Each number is 50 + 15 x the weight over the matrix's rms, rounded and kept within 0 to 99. Layers, rows and columns count from 0.

# layer 13 attention query, 640x448, rms 0.0433, rows 628-639, columns 336-447
51 52 52 23 74 64 42 51 36 38 75 29 57 53 54 71 50 48 39 53 57 33 53 37 45 37 79 47 17 99 17 55 51 20 49 61 36 43 46 40 70 32 59 73 49 63 20 45 74 84 56 41 39 40 72 35 58 59 58 55 00 34 66 37 35 41 41 15 71 16 45 72 33 57 61 20 45 51 68 31 34 72 48 40 51 35 35 47 99 28 45 41 32 38 52 54 40 69 58 49 60 24 38 35 88 24 55 51 47 23 43 93
34 54 53 73 77 55 41 46 60 71 54 57 88 52 58 62 48 26 39 50 37 81 34 48 35 70 33 40 57 67 40 58 73 48 45 39 37 32 68 61 63 49 50 39 63 34 99 26 26 48 55 43 68 70 66 65 44 13 49 44 55 51 55 73 29 59 54 46 53 32 47 99 40 36 56 45 60 47 40 60 75 44 32 40 48 65 43 50 45 58 49 70 50 67 60 37 76 52 11 60 57 23 08 36 49 67 72 57 56 86 38 66
51 19 72 51 49 45 34 56 89 25 29 06 65 80 55 34 54 73 48 25 46 47 49 28 22 66 70 37 29 33 53 50 53 51 52 73 31 40 28 32 69 75 62 64 74 99 56 39 31 37 51 43 50 64 39 71 40 30 48 41 68 22 84 57 73 59 54 48 67 44 30 60 53 67 85 69 52 11 59 56 66 72 61 56 52 63 26 26 15 46 29 66 71 51 86 69 69 63 36 54 55 45 77 29 19 56 44 54 75 53 11 44
53 43 60 70 55 42 77 50 56 56 35 41 73 66 48 51 68 50 53 31 61 58 68 46 90 37 50 42 00 37 59 41 41 31 55 76 68 60 68 46 52 34 57 71 46 43 29 59 27 21 76 18 51 11 32 57 28 79 30 48 45 39 57 82 79 62 29 45 00 30 65 18 55 06 60 55 55 76 62 46 32 23 40 69 74 17 33 90 50 40 88 38 69 34 48 47 59 67 26 61 57 58 43 50 45 75 56 59 62 76 72 44
58 69 36 35 46 54 52 54 56 54 13 26 73 13 66 65 49 50 47 48 84 49 52 39 57 36 52 39 58 49 71 70 41 69 41 88 47 47 43 16 52 36 35 36 28 76 28 60 41 61 87 46 93 41 43 19 22 24 63 43 30 31 79 32 94 48 69 53 33 74 71 48 54 44 60 44 71 98 65 13 52 49 61 87 50 75 48 74 26 44 50 33 52 24 49 63 17 66 44 32 54 41 56 34 38 53 40 56 26 56 57 56
48 46 62 03 64 36 30 58 80 64 24 43 57 92 50 32 53 23 65 57 61 35 51 52 43 72 01 50 04 64 68 73 80 44 55 60 59 41 29 68 52 30 06 15 36 60 79 76 37 72 59 36 58 53 70 37 72 75 68 47 61 43 56 46 64 53 67 29 32 47 61 13 56 71 33 73 00 66 54 48 44 09 71 54 77 58 28 43 64 41 38 28 65 68 87 43 69 66 42 62 40 61 53 32 38 37 46 43 86 62 31 58
25 68 34 50 59 30 54 70 58 69 84 55 46 55 45 58 66 23 33 73 52 36 62 73 53 60 78 90 57 37 59 51 70 76 17 83 59 56 09 49 35 90 64 34 37 56 45 94 23 71 50 38 43 61 16 37 47 19 71 54 29 38 38 64 48 66 63 68 51 65 50 37 61 59 59 64 16 72 43 39 50 56 65 41 45 46 40 47 45 66 58 48 20 36 25 56 43 35 42 53 72 48 40 53 58 75 63 55 81 46 54 37
66 45 59 41 55 58 51 32 70 66 37 45 37 51 70 85 47 53 61 90 74 39 62 47 69 62 59 51 40 63 53 42 45 24 13 60 40 69 20 70 54 83 09 86 40 50 33 42 41 69 54 52 38 23 39 71 76 75 53 57 65 24 86 80 58 68 54 30 55 54 57 51 40 95 75 37 25 40 42 41 48 60 34 35 36 48 42 73 34 42 63 43 87 34 55 22 66 26 83 45 47 49 75 61 80 66 42 31 24 89 28 35
30 35 39 04 41 83 36 36 57 37 80 50 15 34 32 57 47 61 62 44 53 62 40 27 85 38 56 39 61 60 83 58 47 74 78 56 95 50 28 31 78 57 43 54 21 46 05 22 43 34 45 28 89 62 60 78 74 53 33 55 46 75 50 65 98 51 91 30 64 33 26 49 60 90 51 44 21 16 38 88 78 57 53 27 76 77 64 58 39 42 30 99 32 46 51 60 40 33 38 39 82 38 61 71 31 32 69 32 99 41 70 75
53 33 54 51 30 20 55 53 42 35 44 70 49 35 10 31 61 78 65 69 59 71 11 61 46 27 48 61 50 64 57 54 54 33 46 63 39 79 54 41 76 30 40 55 67 54 77 52 23 69 46 45 69 44 62 77 44 49 71 74 18 27 46 37 32 55 51 48 28 11 65 77 28 60 55 55 48 24 52 51 43 41 30 71 58 60 54 67 43 43 58 73 41 54 49 29 76 48 75 71 73 45 20 28 32 20 36 28 60 42 46 42
46 38 41 62 72 36 60 44 47 42 35 29 54 73 34 80 43 70 35 68 35 33 53 56 40 61 59 21 47 56 47 56 92 66 60 34 52 38 31 68 54 46 21 47 50 74 66 41 53 99 50 21 70 54 11 25 42 23 58 67 55 27 28 72 59 60 23 51 67 32 50 48 35 32 34 52 35 14 57 62 88 61 15 41 36 05 58 54 19 61 47 42 76 15 31 70 44 18 62 45 59 51 72 85 55 50 64 26 49 35 42 76
38 80 46 87 65 70 56 45 50 61 43 52 58 37 49 21 55 76 56 46 51 35 34 45 35 67 53 79 65 69 59 39 62 33 82 48 40 29 43 44 99 64 35 13 54 39 36 64 47 67 28 42 57 47 49 21 82 58 47 76 56 25 55 72 85 17 46 61 66 76 17 55 43 70 74 51 83 40 49 42 35 48 65 42 63 50 49 65 60 79 52 79 55 71 30 54 50 77 56 33 58 74 63 41 15 44 60 51 60 37 63 39